From a checkpoint of a small transformer trained on Wikipedia: 429M tokens.
Each number is 500 + 25 x the weight over its row's rms, rounded and kept within 0 to 999. Layers, rows and columns count from 0. Numbers have three digits each. The size before them is the row's rms in percent of the matrix's.

# layer 6 attention query, 256x256, rms 0.0706, rows 221-255, columns 0-63
098:496484503474521516527462513488534538520530481504469517503518469479496535506487498509434450466469484492511519516518439490497487482497509536493476472517529509456519501421511514501529482496515549
103:490494523498526518478484512528467532510519535489467502511453481490519510506498490483466468495489535521542511502495478483504476487501486521447499475567537514522517487526496542528514541517501514
102:533518501522508517509516515472469504459510506566515442498495454481544524545490448479526522473500476528521501497486538496520479523496529469497497477465541490474486493531532451473520503560444472
074:505527496536465516526512497506524503484496496505491477475520494473524484488441523516494442465485507506530510493462470462494509557499482478470505516501503515498490506507543494497536521513502527
077:514480456491513503492472527514515462543496489475459498501473511524476511537478507489475472503520519486499525484513476469500447500486568502488526502503449527470500466502521559532500493509544461
083:466485523486507504497524474521464542509528489538539480499525478511499501497496468432521507524474466496529491519476498522464481498527478519479496554490492477460488491493480461489508480490496525
081:523467526492494497493523532484522467493531541497497499523498509465490493483496472511461519561487524504492495474511491510529491494517531514468502472452501505514511498520510511510566436503510451
088:489509542517496452497528506508484498471496481503483454560504517483505522448513530528426489484485490492496487482551520517487526471479527507496521504476509527498547462527492507495480481486468480
088:537527503529499543521498476511469558527484533537449515537514508488505492495513489531505513529520500568500479505472460478468483562521496506488461507462494493478497498515465459490521495449478475
089:493535505532465501539470511492534493527494525482449477502480494503451534503489504546467505499479565501509570466482497522476499464505528505513542502506480490483475486510549481505502497482497497
090:501477473499451451468522535481475499502463524509512516503466529507485501502468469445485509507531520512500483507505493474511467494490486550551516420513524501554480465499498490542443476462498508
089:519495493461520467500556518500525527534512534492525554521502480496489488489498491523556505512466515547525499500455468484440515534513505480555501464553495482496509480504449474508528488453467524
098:525492526517490524504513525483485459482528542457522474481499504515465515543566505521491471477486471499483525490494465529500482531499465486494507520466518472497511513522498506480507488472531500
095:473502527461522495510541502521452523501486493518491444462452503516486511469531530471500454499489520463497506448476530482542469502500510479506503488476543498501511529490504485539481564529503462
101:486517496496527550507519494545510507446505471495479538499482439515465513486490492518487446501527437470502505536552544519497529488517478533533432515516527520510520555502480487489496495473464535
096:519517541505538476477488486524522498493500472496538536499468494488483479524482537477523455513500521466491535494474514534477504515538481525510486496470515506556516542528530454484531485497454527
094:474508482503509530530506485485502478542491512492527495517536476512504481494524502524494505499513501448502503491473505543503469496526514520539526538476563494483540500456506487508482519458471492
099:527470497470517542502493490463460552523500499497477522498519505479497501513453458487520532502485474488479527500467518502484543522502474512531507521496495485490492503480478503471498456526522495
099:517460497472537510529510523520549465504527514479521477500527471508511488517504505504509516504536512504515507502497471530493487487499472487526481471494472477448507464493541459517438542502547501
103:541501455517493496497457505510544486534513506484519543487484485502485526508500501466510491453486482492508515454490498526491488523496480499518494505558475485489499547528500499471518508495502562
097:493548547540467467527465534430469503509486483516482499542483489461497499512471488506437470534502493517524519469526515525519477527474520516510511496522498496502498495501487519505514494492466520
110:529489503479489548491513524520512503518494446529514511479489512480526462502512548539495506507483531481499514508467501494500562500499550482485544500486474511498476486510504505492527484520515504
101:503517493472512556506514572482464472544484554514476511488518522476535498536472510498496475525515515496531453484508519488491495474514481510516468431495522455517467500493517517506537494492507501
104:495502478540511507501520484504489500563448491507544479531483478511540536482535450528498523477511490488493480522551510509534468525509484503515465470504493466500510509465460503490493538495490524
099:525463485515484518521464525492475507478507499509492466503529532518490485485521528454478513474543458507521520498508482470491517512476533491496537523510516512503534473507502485510538507481482496
105:472464481490511469498538494467496504510500482497449471482507556457525519529449482498499527507513448465526452490514505519484490495477492504481474492464497445496472531496490532515522550490518497
103:549516519532517505493500513472468515525479494510526501523531512499497491528470453504482474476525564488465491481496487471517508517498497451502473486475476503499519502464498527565519550528523503
103:475483509450452509518473474479514523458490470514497457526501539500501516480452481531517524502476516460545513438532481516504560487506530508487533512530474520466466521523491502431456479536516523
100:472475502509501439538507535531541545489485470515467476473483448501485493488519498464486508485492446470496460488474512502454484515539526471491475503522480483514493508516494515483473464465486530
108:497508493485484517480475515554482526526492511506532534470464479498491507498483469495512504498493520533501514470526486497524489476512522506483473523420479496540514521477497479505523502504556499
096:468465540520508458516542520511505524455455520517515495500500518484504524481477512469508500457513468467513498492514527490483510544470495504506496528487484493470482529447515488463453495491507524
107:510487484532508449501482499526472464447494479497497495497514476527514541462460499512507492521506558496442509528478508538474486510452493562452472505513521546486487486519533539442470547472544505
106:481492523474460483514519470507489524485508533535522484493468498539461478517514504455499526506546483492533481499481528498502511468507543468496481518487487476510483537496492508491472498453562481
104:480520514507510489500514457505494495477479459493535467480522496511531454523521489490518465531491489487534439493490518499490513476511491466509450467516485472486461478511487507527485540480543470
095:522441501543482465523524470469532546455473540492515467447478517539470522490520507498483504471507572517503455501500483531499505502480503508527458502521457469458496550513515505489507486470518494
# layer 6 attention key, 256x256, rms 0.0724, rows 221-255, columns 0-63
104:493493523544526499546468567510521496497539500527508513466512506495500475481476505522467458486484507527514485509487460511494482468540498487489511532476514537523489489459512523522479538487513522
107:505510502455550518486488531487504490543522475463534502534472500474539507510446464499515499478493497490496487511492524515501518486474491494509520492533500479540511488528526566485516520486505498
103:541495481466511500543511500512490516489463518500531501486487482501494489473471447479518502502524487494463529516520534475468493473493448478472518475511470499510495527497463490497489543492528486
076:487442533509523529495520514488447474462534523515507518478486476527518487471521499468550506493476519492530467537528493537475522437477479519516496498497467489496536455520471481496503497478486479
071:493513508489489431489509495519516534512497574486479514544500498513507526492508470528549503500500471467506504486550519471528525528556476464487494476479508492505456514489481468495492520481473525
078:500477490532554483484518487493534488478491457488516488547470541489480512535521537532465489494486508514458528501495488477551502496516578510561486481492455472524469506491506583481508468476524511
078:547510515479514473479506468496509529461482538450497489518504510516463466502483484530495465533463508534535488469511490464512471519518498486528501472503475467486484503473531530470502501481515528
084:528493518453523517469554489501519529493480489479481509476482479486477484511479491474481490498502539508524488507487452498491493487503504465505492488532478449546505488472478502480535494490491529
084:490493495538494516446508508478469455504513520475498482512469509516502467510498501492492499501488513491517506534503519497536498500482502542463495511502475521476519478527509512543543493519526522
085:497491487494532532546552550476504506529511476471510505520536516471499505470497520507488456500533473507518513514497476488494502476530511458487506524497508502490492496516472527477516527535515547
088:485529498524441469521545487524484461508505484497459543475458511508463493517474504477484536480490510482518524496509513491537467486542536514493514505477465525513470475496497505526523539494559472
094:457474442513493432504520524495466509491509531481555502540527516488482472501553478494471503482474495508520465494476499468506515481503514512530540500471512519504500474506534532492516512496478472
097:543512522546521484500499492492469460487556479515498545494465477502481510557495489497525490517468541529485490504509525529480491458513499548509489480514458498544505509518519505490521491503490507
094:498451473506515518525512463493515524504527514503463473519468497530493512517472471478517492461486485538515488498504536459457510537511465486544515493510446482516496470475493506510518499527500522
102:503483480513485508513554518464539536521482514476498499500487466544499496497494515485499562494499508505503501486484494479456484519469492496502485490512453484485510507544520495486493507532486525
109:489453470468475488466506502517520509502510450514504509480528510478530506519521518484495498504478475483527482473470545462541490450510512477526543485537497466506518513483498489495512522487508530
108:508467464515512492515516486485543487547484487549542507497501504501522508513509491527505494518507451501475512495472506572479515521506520517518573558479542459471491517496502488510465515535453513
101:537489511536494475532475466445489512529479513479470485515467517518492434554480507535468509529492539508528515486536456492478498482508494473506510504515528529508455496483504513474502516490466448
098:500481504496514504554549525502478439529510488502483503468514472516511485500548463512516511505514495437462446430490496539505470495475544527536506487523515451490500498495481510526500485474484435
099:471510553499485449478466507504505517508502464482519510459490494495501502491516518518474508538499504467489490480513544491466481472478508532525536495519546490504485515493507486495467472475556504
103:507512483505453517528503530460480509547471464525471479504496501463533509531489528519483467524529542479474512451507544503491514489477510518467507445467532489498503529475508499508514505506479485
103:537475520515505512529537468492476474464513504509511525507500478521540484523494448449525497539508525461453513544499519489515502565500495474466468491499452522474499531522467471504529523524493499
103:531505531505517529493509517472488506553484520498488511475509487503491551524475434546471497477508509502493499501559510474520476519529455515550505426510514464465518508514486546495490500515516483
106:497505520527469526472477464533490458551480452502513485528497508536473502450505497510497547504543466465471498524508498490521527530479475478477440454525500481528537472502488535521512534519523510
108:518519468523493516502498556493476524494493552500498516504508522514484503501549510472523479515503486490541455514511487530494490508493524465495521484512511492506504482528499505513537516528470538
109:525474502525480432523513478464485527546488535505501479532525500532552496470478524514525498489518470492504489512519515443501497511471509487466485514471534504535473507521491510440528488501485503
101:515472474551482489530486528486500485483496477532490492502514473495530518545458460473483482470503518509496470516510480473522510488496529524501476494524529504484522513529523494528528463527510516
100:530484490469518533539470493484482468474486474540486527551492481519501499487502475489502493519486491507517480449498537452530528504516516493511516485486456535508506477478534537504477475497507534
103:472469468495499491537525520505507513467452527491485474472497472534484520483500515529549492468470514469524498512476526453479518505495517480537451468505487499466513506546502503513562508484475484
110:496476494476483494522509434509475512495487479503513520491499437513555507502480461496472506478521457517518495532532508532470464452502483541471497534459462482483475481488485461507500518487501515
103:511454493510517490483527532485438538450502492527501491507464537524514529509543497535492454482483481497487513469486506475511472554502506493520574502503513499488524475480511463527476513481492527
105:541457490494501492494510514504481455466490520492514496472500495498490425563481509511498520496505524529523488510509535476538518503455518524526497517506488497504520513537516509472483512518485512
104:477495505519502496531525535461478501500539468540507508493479465507482497502520534465457512487530509495536461518477486535514505477510496473500505533489515493517536519445551484505557510447502492
106:530507459490508499484506562447482469517484474511513471525472500479502462489483504537506490542502490474528496484473498481526496531506549495475489512506533475453488488469505527499510485507528492
103:505480490520523455459518498519519529503468556505524480505498490519537503519527498529499470476530514473448482508500500474474496472477538444498477484499505527471487450504503500503470544457548503
# layer 6 attention value, 256x256, rms 0.0815, rows 192-255, columns 0-63
108:448485473498500491477559526486489477542504524484527516465479447503533507470500551507505462480524496509514516517480475468499473469523493544498477501497512514543512480503476482464539494464493547
097:495476507509512456491495496512499520439519456489508453480459545526490554512502507455510507497472483499490523522489553459532486527533526483465505494526458478478526540517507497499477528491508514
104:487504513501480467480516458513521490463484474496488485505491505511512483499506506491530552547525497492513489501558535487491472530537480499494552476548513506478484500475477475449465481512495530
098:510477532501461491523512493484516505522504492452480530477470501517521501470471514485507538507492497509486465506512484517524502492490512494491513494501513476516466503508500496500500539520450498
100:517487501451516506537490499492479488540515465457478501505482454497483503484493531494514475531479516527528524533480439493475517507524520499497491499499515504510525524538509484535490544530470492
105:506534507457526457508484473526490503492539504489510509544442533518504515499483503473513525512494482499490496469535449546520504530511474507469511527485500467486511532478483479492502500495501465
102:516441488524483524525535495516511508455479510468490501516508548532472546488477484498514481505542530506528506519498519478479481495492478522481475480495458549511450532519528503488469507510507496
096:544488497501519474496512479475527492542500491528501527493548509511488514548484511451551483485460529500467478459480518518467491447463466505515463478509537495533506493487534494475511494514518503
100:479497514480483470480485527467492513516458497480543478508477501506529501440501514567545480490481513484448465489492518519489523529526510520573466466484545503512456511546476519495466523485491486
095:514519515476510529497556520537486462491487529479486497523529468535509541465529511520508473493501461538507518532511494519484479490480488519493510540493523521507503479496500467556438486482457465
105:464491477541510488498484527486534505517471504497537508510516455452527491514513521442495527497473488486463530495541493501484479492505505476541508486510452492478494527516492431455485476482474472
100:478498430453477495456444483512459484519520536518511501501482533516539501553497499504540468501501465468528478519538524541491527482451491564468493503492517476541485505492479486515509460506501480
104:501501483477500499448451510503509509508494503475484506492546498496469507475491483526488547530532492505434539508531541499497479510497497487544523477536549499491485484448485505466475485535486496
107:474475465486457499501517509462500494522511512488523502562496509504450475514485486533479524483520541513484474512494535527478488532506512461468482511510537494530512481497470559465500464498447543
102:495517551524470522477511539510473496480507516471526483515500475513493479467483514528505542504490553512501528511502472514491508466506479507507499453448504459502509518494500517565518474473447538
100:498531497500435476487439532505418510538430504523481476529549520491518489529519489519466486460442515526516510493481507484496511507496487494513500504518489496490500491497498470491516491496481518
102:500520495483488528496504489509507487494544522532520464517483535531528483527527519481495512507494440517459523498498471513534481504524491467478542491550514499495473476499462500480506503510542542
095:505494450503492458527562504506472482499484492473511504503486528472512522538455487492505479520482524521508501509466551446499549544482488519515515524493525496480500482522461508493519490484487504
104:536533487573526509478519494477465465517501498482470533493467512536508519511561511521468592487473515465476514501517482473498483489487471530523502458503467514541498480490541480476455455556447487
110:493492510496487481502490518486495490462536457473514475506488490448510543479503533471480517536513450509530483539439541526498548498480460512516494498541465487498486487466470510480516500528511521
100:483537483517491460456486461472491549504538505524493502493497511481483493460491530515489520482507503539512543537488526434487514494479502503541484495474489487488512464484451454550524497498471476
102:568511516517505479531504474482550550465506488518498474478523528490534507506532496481460500505460518457513507449464482481496482489471495505512469482480505557493487529507546525488544454510472510
102:472509466501486502491513494545461475470499475537475465513487500487424498507490470452504536476481478487472534524512524486491500493505500495528497435487492544433480520500508500481477507495501500
101:508487470537513470529497454519516493482500528476530493511506508527531513521460500475483524521452522463477454502533550493484480489513496506539489538500479528511478464500485524490477500444465530
099:503497507463529480532474501531473502449494496542519492497498501492496516501481523488500518466483511520476472535484470527482488468466463554508504483499565482480507483486549488493509449524479534
101:483494500509560502513488562515526505509503536539503538511533485512488516494498519510458541493504508497510511459498492504518526551540517512553542485495451500511426502489466496531512511522488472
100:540563476505478469533473469530500522468478496487497468475472471464473451468471482496526462526471518505493474492545473497487501512518484576465483522488471515504502496518507487515487493485501491
097:549525495468468495495504502500496483509495523489478519524520544500432487498535477445506511484507538473514520510571479479495466466489479481535497459462499504546521511531550506513515482553469504
097:490536505539538493473526518464473504510461487459449519520543518470506505454467509497485487467501534483503477488525467540493536543476527502499510483476516487508493499517517497524507477485465427
099:480507532482527559516490497467543494525464510516519504548548465511496510492515449467491464544465466530453504498439501526511499472492517519511508509495536522481511479521510505521505519523548486
111:517514504476483516514556527499500513496533560537490511547520480486462479505481504506539487534504457537477481502467497524490495504517508479535491480503498500523473498458556493515497519537477547
097:503505475534469509489492442503529466482451515495498477535513494500489510504487505485524445490477494460473484498531496478486501528525491502521496504486518510494482545478526522501485538430527521
100:509479481484541499487496499505501493503473515533493525496513458533485456505507498506508477469487483489440520505490511525524506508500529564479495461457499491486493504475510533544504509498512474
093:521482550463513490453524521520487490508515475485494522458481503493537495489467506465526457511444526492484475498509518478435556510466532492495457520482504529509478467510520537510519474482520524
099:495497518532531494503527489473482461470463491504485507512467470514486537511490500486458457489542541484532506459485493478509475484487454457480535524479495559513510508506515493510511508558518500
092:525491485443492490503485506461529501510541502502433471496514542514506496523475504482470486512537550527496516510560507486548509498500491501470498510525467537503509516496503473474519475493448465
103:510486542488519503528494468483490489496475512520490500535512455500455459534464482464507532510504470485524542517522512494506546525500505533510520470517519534476500492538522475478474499497513530
105:465541473541530520493514509508475491503473498504494518481511489538526474521521492489476537531500485447499530467525494498548519518553515484504528495468498558501473517505516526506524479525529517
103:441480469504532457501489539499533499486496483543513481566471514536505485496498514522501542500514516505469466504475515534470531524493463537479511487514484504486500535450509533488486500475467492
099:473490485582478514522554473518496515521499500515493521530518462494437518511467481487448501512512482523512483532486459456502470507504498483482477481469526468488496497510526517501522475473480512
097:511506495529506473479572505512481502568538491501544518480524449490488499486542519540505481453500480500501476489524520520513501528528525506489507500531504448468512521501527534472551469468515518
105:524479509467498502510504507533492486495502523488502505501480541523480486456523524489511495485487468497507508514541500458578515520518492488488542517490503498488501496453493529486472434541522529
102:495505496465508503534499527483500550498533490500531497490534457486496504503499525569510526503517481523509450488471558512495499480507528543506433493480493456467480485544539499488490460512495505
104:485475470502478485492491497481461472464474476486478484516456479463550550475497462458505472462533485501481493501482483511461507510461488513523478500516452500498480496506500499527530491475507498
100:479469493473493522490534486520459497463471452486496547545494467485538473526504491535521419474493490448479491467478525469517514465515470466471459523478539462561474494497463487494520562477526486
104:506476529524524468518507489550594435493457587499476532521489461505489537473494470518507504481510471485486477520455460474534537518529512497528519519500494477482490475522490534501548476517504507
102:523488495523472490486503540553510497508501532488509506517477523486486468474514513481509516482536474503467470488465423519535498504507504480474475469504502498497481483531476508478519407470489502
091:454509470483478521548439494530465500489518512525545489490550470474467452498548489488549486474483512506519516498539491513485481514475477502466496459530509529546539482537489526498504525488496484
091:507482534486518507464528425515485503516511481508505481504485479481512439477500493524462516460522525475460542507473490442493505486471482495475435512489466526544499498506482502580521542480509536
095:508541531481503512473487454501478516471485491500509501524481498512469514480517497498507473479492537492457483511532498533488500450443521527467498489526498513471546520492488489491457458480490505
101:508520466531483506505458498490548524543494494499493522473532431492492483505516476506518491516501514517526485457468509548488512479465462492501523506532538553543493522522469493503483500521507530
101:498537529501527511500479502467485556520517483500502502535538469515511535512496501457491546453476481545480533499455527470546521520483483488516462491526519519479509509512524516531458508483496490
101:527513542532503513512479480505483511502514509531479512521488518527477541444511467504533481516493486517497494492466469466478496498487533503504521474512460492514495522454525488476517502533515519
102:508506493473505500503458517496481489483541493517506518479509482466517493483495503533486479485504496482482453552483472495486494497480494480438491505478529491459509511524506531478505499496511502
110:520508489520511496496505499474511530539468476478484513507470503495494516496486510530465452474528486533493474475518490532513509547462447549534507486522498494513528494489470452481549428496512499
111:515507510513519450508486521500523521492498528481493524530521528522503506489494481527506539498486479512491489510517520531489502499495471517547501485496517511484453510461496516489492465525482505
091:444495467507471524489507523518499475540532461489500474479506485509487539498520478486492531459504475487483459510461494523490474514468482506486495512528493517477524528547529516487510498461507496
094:470492479510532495489513506504522520517487493487523498480527480540503498460508495511502500493454521480480473486515523530446494522552523507468478540490480503530479466493489547505479500522497556
106:478505496493523477506491502509459508515505551529507450462528489509466557475492509499482503493520421542446531466482510507491509534475493523511492483504520514490473534486489471516531532484507513
096:493549477491501535508468527504471510516470516504519522476501538487547572493562499507504529501480497526527477488509502476507476487503488484509510501444505477489534469512498512496513504457486492
096:524484470540516508540549488459491501486494538499486475487484493538523461533545474476472506524455513514541487456485499480512498471450438504482490523495556459500531490537460489521503444476476521
108:500514506496525463476513499487485496527529474535509510489497450551494495468517489543487426478459480447510500529505449495505467478521500525489509554471502510472501516561506467492460504482450485
102:502516512501529465519502531466542476492510479494550544525485495497523518523469502507473466492509493506487526518480519543524511514471520495441498500483520500521472466508505517539521488503472520
105:463493456527495504524515470497530502459507530493514515527493469487469531487501483493457489501528473511484517531529510552495534444483486502532484486497495487462520513498480481538502496484538515
# layer 6 attention output (transposed), 256x256, rms 0.107, rows 192-255, columns 0-63
108:504528509531514468503456472451499466492511509471484465553495499475503448451509522502504530505449520495474501508490467479518492529481542491473559467529518514486522500537504485461498546520510467
093:489523501498462552510576499446484518553495497531522539514476530515510514522486507490512488503512498487518516504515497487506505494497495533540486447494477508523495456524520493509512475519455496
104:511463505509509580510495450516459526545501521490547510480580465481476504513507475472534500466476487508493444536467444491499475517525418472528504489478475503506489506505468502520539547520504532
095:505502465511503493477524462558490502469494526509533502505436508535479467506493513493514485460500500490476456511495518488494511483556496501522503483492518489513491493510434542544496498501563515
099:518504518506528507467517468509474493473493533579511501502499497479518554501454485520546543481516506505530512508495519483527506486499492501492504495493459500536461495521478493497493489513529494
101:486483502525499494501516504503503516535491508503472538489495459517463533511475469425487491517522529483484485544474482517459527518481509513496462492518493458505535539500518514494488488465476497
097:530517499500493545452496482463501514564513524470540485538473530495522464511513486509475506523494490527508510505532466480516492541490481534499528488486502493470547510482487503499505528508522532
100:512493568454536499498476471524477508493469472500529508522418495491511471494518535528508496495512516531517528512481522518470519506566503491461540508516458522530462546531486483484496527528461491
100:517511525478527519487488476493504521512514487491487539482540523500538483532510489509464480545516505526507542474480535480500469516466551504458487543494508518532511470511456496544523502476516501
095:487459527470504504485490504493524522489488498500464488535500494485520495536494488467486494512504489469537495495515531503482489459544514495525511510481505514535519511458457436482531471536502509
104:487494516492502466465446474525496501524514500540515512481551509479511507524441475532508529467515469484517448480522494506519528517474501529508525511490527476478459499470522470546472490558466530
099:465527523499485482523513543519502542478527463477520468492525438507507495489482500493479512499513467501483455507499487510486513432481539449524462472519492532445505473495458490487474485512478509
100:496524507475517502495465456471491500535526475508548486487526533515533479485457466479476493465543496417535512469526485532462463495513465466516501481478486501524507495502521488500489510472502501
100:511538555530497475507490467480438457494474480487539505486510536519499513498517561493490485466470493464550517493516492480493532518470443498519479488537459476517475532427501515500465509503496508
098:481494495534536503524526466498506528511499521506473496435483487480486517497514480452499434492455473509488488503497511534554449500477502507476508519528523530490457480490471490477479511506531458
096:512539520516469488522528449483496497473529522506482487445495531529516526457478514488453487530519464476509528495510585488450474549498532448518458476510533518542524483502486461485503539490516491
100:486443538489452464486549515503502488521463464474545490498473510494469513508543473509510545466550522495504456511520532511516469470516511526491503524462457436540499486492498477511491502483516514
099:517465537554481538474440505528472494495517465530474523537505470518489521478469526485477467489499448511521524486494495463511503518502485522469514501491529493530527521494478462504472552502497499
100:489487502482468471500506495521484536475520530482547469472484520519523468524487500515528487506518567478488496498497483466530457486530479482445514507469494517494523510517511507506521507483500480
113:511440508511499516467513482502509483508519505485535507479481522516465522494510487487533482471541437483462517473542477488515448476533460533508502481516497506461494497498506518493511538490520553
096:481447514481492544520490556527506476516467532466475503499484469508556496561497506491460480499485529473530504466481495525520494500508515523471535484548479491526456508530508482507495465509466510
100:459507490487482516501527541515450493510507511512521495485521473491529468521518546506487514489507503516480528541507580500497454518495479483544479503528488520490515542515457530464456485506506494
098:544479498463547554506489509503498528501507506519556514471477453494544498493527512510498461514522485495469496479519482524482478520478487521467455499517528426513506529467517484507521558484490491
101:526546504474486505445503530497429521514542526527512507501518501518500501490534494485487513523514498505471542519493455564472494485504482529470525450516489513515489482467523460490460499524525495
101:462469512485503535465510469491470461489544520504489513491505482487503514546511523509523494520545491464530504513520487494513513476522522500520466476522440446515490528480488512486509568510527471
103:524472508544532506494515478460482463500486459499483536503508477498531496521479476536483491497483458494497517495499506534535510460518499494487491488491547531491521475532499493533479481466504486
099:467442462496448529483522522538484507512488516444469499480487493509486564495461463452488498464492509534525547504484526500536558480486484471513492511512504505512532508482466511489518537524496477
098:469530491490470498543492521554547482508445513522547490517474454571529505477505535493553505529456531471509486492476509491493516488484475509468502513489454483504499456467491518501494523447530518
096:523532489526485510509497531541465500524561474491489470466497508501470487494488490489520489524510464491495489546452503483483483535514496484510511487511507477488560490503531461503505491494509536
098:517469509530472490482470512501505516503545497521497473482513492480481497495468518544445481520438479494473523469477487504518501579527520526493512550474493478490510500528528498471514517473491524
104:510470459471481545493499480500505524565446465446524486462488498520491496508524477547531551544499471476532493494530542501496459487490457486480535448494481477515502462504491498445516549517543490
099:555484504477507467539516518504478554501547486507437538470509449512505482518490444512470546525460482509501543469498478489461495521502481522465474498487482484524507477481466519476534494503547474
100:441429535492514499524523484498514514500509474454474476528476471480519542487449497504479493516454477493505490520481484461491530540497453501500481478534502505479474441507503509492477485491513476
096:487520464500479467463518542494531495512534494541504568540473503467493522522456527511473535503512522459472508465501469529500493467564485490516517448530501499474491518495517530473537461503503480
091:544561512500465507440467513522507462499461500535492501495540525499518514490504531520540509485500475514517520514485509497471484483531510536539532534524488439488443500527528493501512506453465484
097:508458521561538472521482468542527485513496508500541517524507492501511512515549561483518494484522507494526514504482478527508473484452505520527478529474513453500506430473497505519474499504542468
097:489518502520521468496501483531470534517505541508462502483525496496538503480549526545503510506519519497517474488519481492533463442480524492456482497491507508490489548512465479512504515511508471
101:510471506519483503518491501490469503477520511508503501535520526483519506479525487559485502434503503495537439545514486465492452522505534477504501488476563527472515468542490451503485502487462452
101:499506510497499514458505464446477466471492515496477505496520505501483472486525489485474439502550485475449507524494486476447513516506502470516498501504503501531491463517496505551501517461483480
095:521527476460486485465496497522510505532483533484505489478490496506525467504498519488525539531455509465513504516480521525557497503498455475477521516486530495537522512532485492483459550536501504
097:512508525435499464475497500481519462464478464484460496546477497506516548498522488501501491498512500449479512493467475506510492516506545513530447487516467540488502473474476528474478511523490479
108:492496491539511486501518532513495488507463496485542498505518480504513491494515486521567516507478489504535462501498477521483490476496464462509489467464509489510493522542504484517512566477540526
101:481510507475493511459488470476462464466505505531459487510515524472527491563524513526472475456484502517503501455482493477465540485474527486468514508507536513477527498479490521499496486533526475
103:496488474566486528511512498533513513509519498480459513477516506481445501543505521543479499497532518480438524557477503513500540502492560510495495546493497502516525506541525474457531529496483498
099:539512504511533460534509531478489544508510513523493509526475490518515522487487506496461511458509485521479510536486510429494538496489526557525534462527500516437519458531509507482497449506497539
098:447498470538508442500526534466464474501485464478509513529512486479504501500532504537482511516495516490483516466502484498538487514496491514443561529463487495534469467489505473503485506446541497
098:511517522497516491491520462497477459521479459520488435475477491506506527485490495469464491532511502499523527548496555495519470427469462523475482521501541503520491475499537486503519568518486494
096:440531512523519525494538497497520516512476502476491526528519473486543500480500483567515515515517488488491552513458508512498491486499515526484499525503528524514466484454463502516449486492503503
095:509548480489538475486468534476472522480493492468483553507459528506529543515495490490483539541468488507515511469498534540514527504457471481523503552534546496479502491498511517460525505516527519
094:499468520487532546539470510551513471516531499524512496502524514510495471505479471548482489493499494488488498519490505570494534509521498506508435510516532436475471481474432513503519495472503477
100:512495508495495500495515507549493510443496484501515506521545526489535506487488484527485483487495505485485522529511532499477509515518504539490494504506529513459481468462474543508539507468520482
102:508476509519522522499523463490497525472524482535490516519497525479478451516494458534492434517505521501521494504524507508463498551509497491528520481512499546480514520508496503533499479554466508
097:509448470509504549476473482492540485544514536463501502531494470502531498509506530520509563536470508521523490519477491527484468543534494473508542456523519477520487486539548476532520524485529480
101:489553498515500512473516523477537465534482505459451484479511489484503503510478544493531513493508518487503487466512519497492524534526487541474496499550508483551489508523456506484490488505477510
105:463516486512539489504524500521501454497526508552495515520504507490520497519479495444517510536501541457479497484512493515516507526501529480459532530484505503528431542517492490501503516530470505
113:465466474490530475450464505551474456508477461529543491476491484475507488517514520496531497516524501478518495496502488483498471469485521435524509517509464532507484531472491497498501565482530503
094:524470532480537452521491525491496543464508512506493512535511528514493498450527501518501501528510490530515533476513469505510555508566491502500517513488500454481504474489475471541491489547531487
096:515474516484483469513526495484478492501531506521477562491482495480500507536489499545496529507466506476501505535477519490476534500498491476491489497508498508434489495506489479507543524498553486
104:517487513490513533505511507471498459508488457555431527517495521487526469509482461484490474518500499478512511519466491518527517494533538502530496501488477469486498487494487473488511504467485497
096:528473499514514485500471516505489531488498501492480497500506490498496459511489496502510502478511568551472459517504508513479488536511547517462527542546434501481497503505510460496467500509527537
095:503550502532492481490477560522505474496490520468524506477507462531464494501496510466499466461501503486484531499486492475510474479526522520503536524534464522496474484462533499522463499531470465
106:482539498492518512484485465479519504445465523501481524553505484452515491472464479492497498470536556454558522484528568531501520538505528530513469503523484514525530466471481486507520484495477514
099:506524491501481523520502513488476534502473500509449479494498524524511519543480524485486491472490526515516484488485482492476471465526555520556484518524487488476512526535492496494487500450498533
105:522516461500452558488500502485476508477547509506478464518500500526481458503540523502515478530496501444506465528505519502494511515515505523480506529485527485495465510537520476459492489526519512
# layer 6 MLP gate, 704x256, rms 0.0896, rows 0-5, columns 0-63
104:483506493554433523504478494478531492488504516462498494501479459515451535477492511505478495463474522510484496536564449492490502523490492503526527486482481490491498509527497495494473493484490466
095:504547462536489483531492509473492508523532465498493498545490499529463571503496503488438486502482437525501492503543474468481482478474514548501500498529493479504499517492488482534507473475506461
093:475529507496443503440502520511478501503530542474486513493502471492532548532504460514507524468470486507488490483480552457521449496485494501511528524447482495511482454483491543502513481492533504
102:462512471509502480522507554473464490498498498537466517473514528483483463446503492512565479505492523500477483462475477497506494447485472494458455489476503549493514521498515509458505489485481500
098:528473549484521533539558510538522519517523504497497498509526505498525495549504521525499536507482516574539496490525523523504492536495477507490471475478545494494476497494464495475492500473496481
098:458527496479506503528464524536551508499469468499475530511521526454518472510498452504508504462486446516500519487480498504522509473509535553492516480504493509524545469527545472519528501481475510
# layer 6 MLP up, 704x256, rms 0.0892, rows 0-4, columns 0-63
101:506491539502456544487501475494476475492469513481503493506473501481480477543535477477532486504511493495514521483510532505516490498516477529449526499479522489518513436504496512456567514518479502
101:472481481488542510510443488500502472522492505552522484534503495476476502465480484478504529545518478502456461481450522486532473488507523492481470497528457505521502508469518504498477462484487510
090:458495532518474486517532488491485521522489500477509479519516500516519548502490485480525522502506523497479528523488488497495486469507459505489535555510529493507521533523521479533503536487518527
101:519519502532514519498485478512525544491508486555473487531493519476513490488544491523476509506494534472494484553542514454486453439479473498498502497488499563490506510511492457524522467440496511
100:528521474504471521456472513468520473504536517515553514495515539487523527505552501519509541499522529486506512464514446487530491461500526506536508518525481503463543482468487538485477508526518486
# layer 6 MLP down (transposed), 704x256, rms 0.249, rows 0-4, columns 0-63
106:506496480475517504499447503464454496524511524533494491496478477479511492515521498464461481476466473496457442528510508478466500514534454506495473482468452542493475444484515505500520469528526526
099:519524510486507481467516514521491490509454511465452502537472493521489493481546495469459499519482478505465507476556491513505520460549493512474548511485508465490480515528492516504534499531495491
091:508540473458512505447512528520494548500472513562459504465561538531478483519482508527500506528557442460520475481490489500509515494488498493523481474475490513491474506465462489504481530526477495
102:523476531522515505530458473508558529502553487503516485490493534504497507498515533487451504465538486489508503498500515514505484471526485558528516510535515469495483533521466539517508500462494509
101:534500502489487530487480494529515505501525511466475465523498516520502486531481504488551519507493478558555543509502436505462455514480500528525531499493494487510525496490480497511483484503519521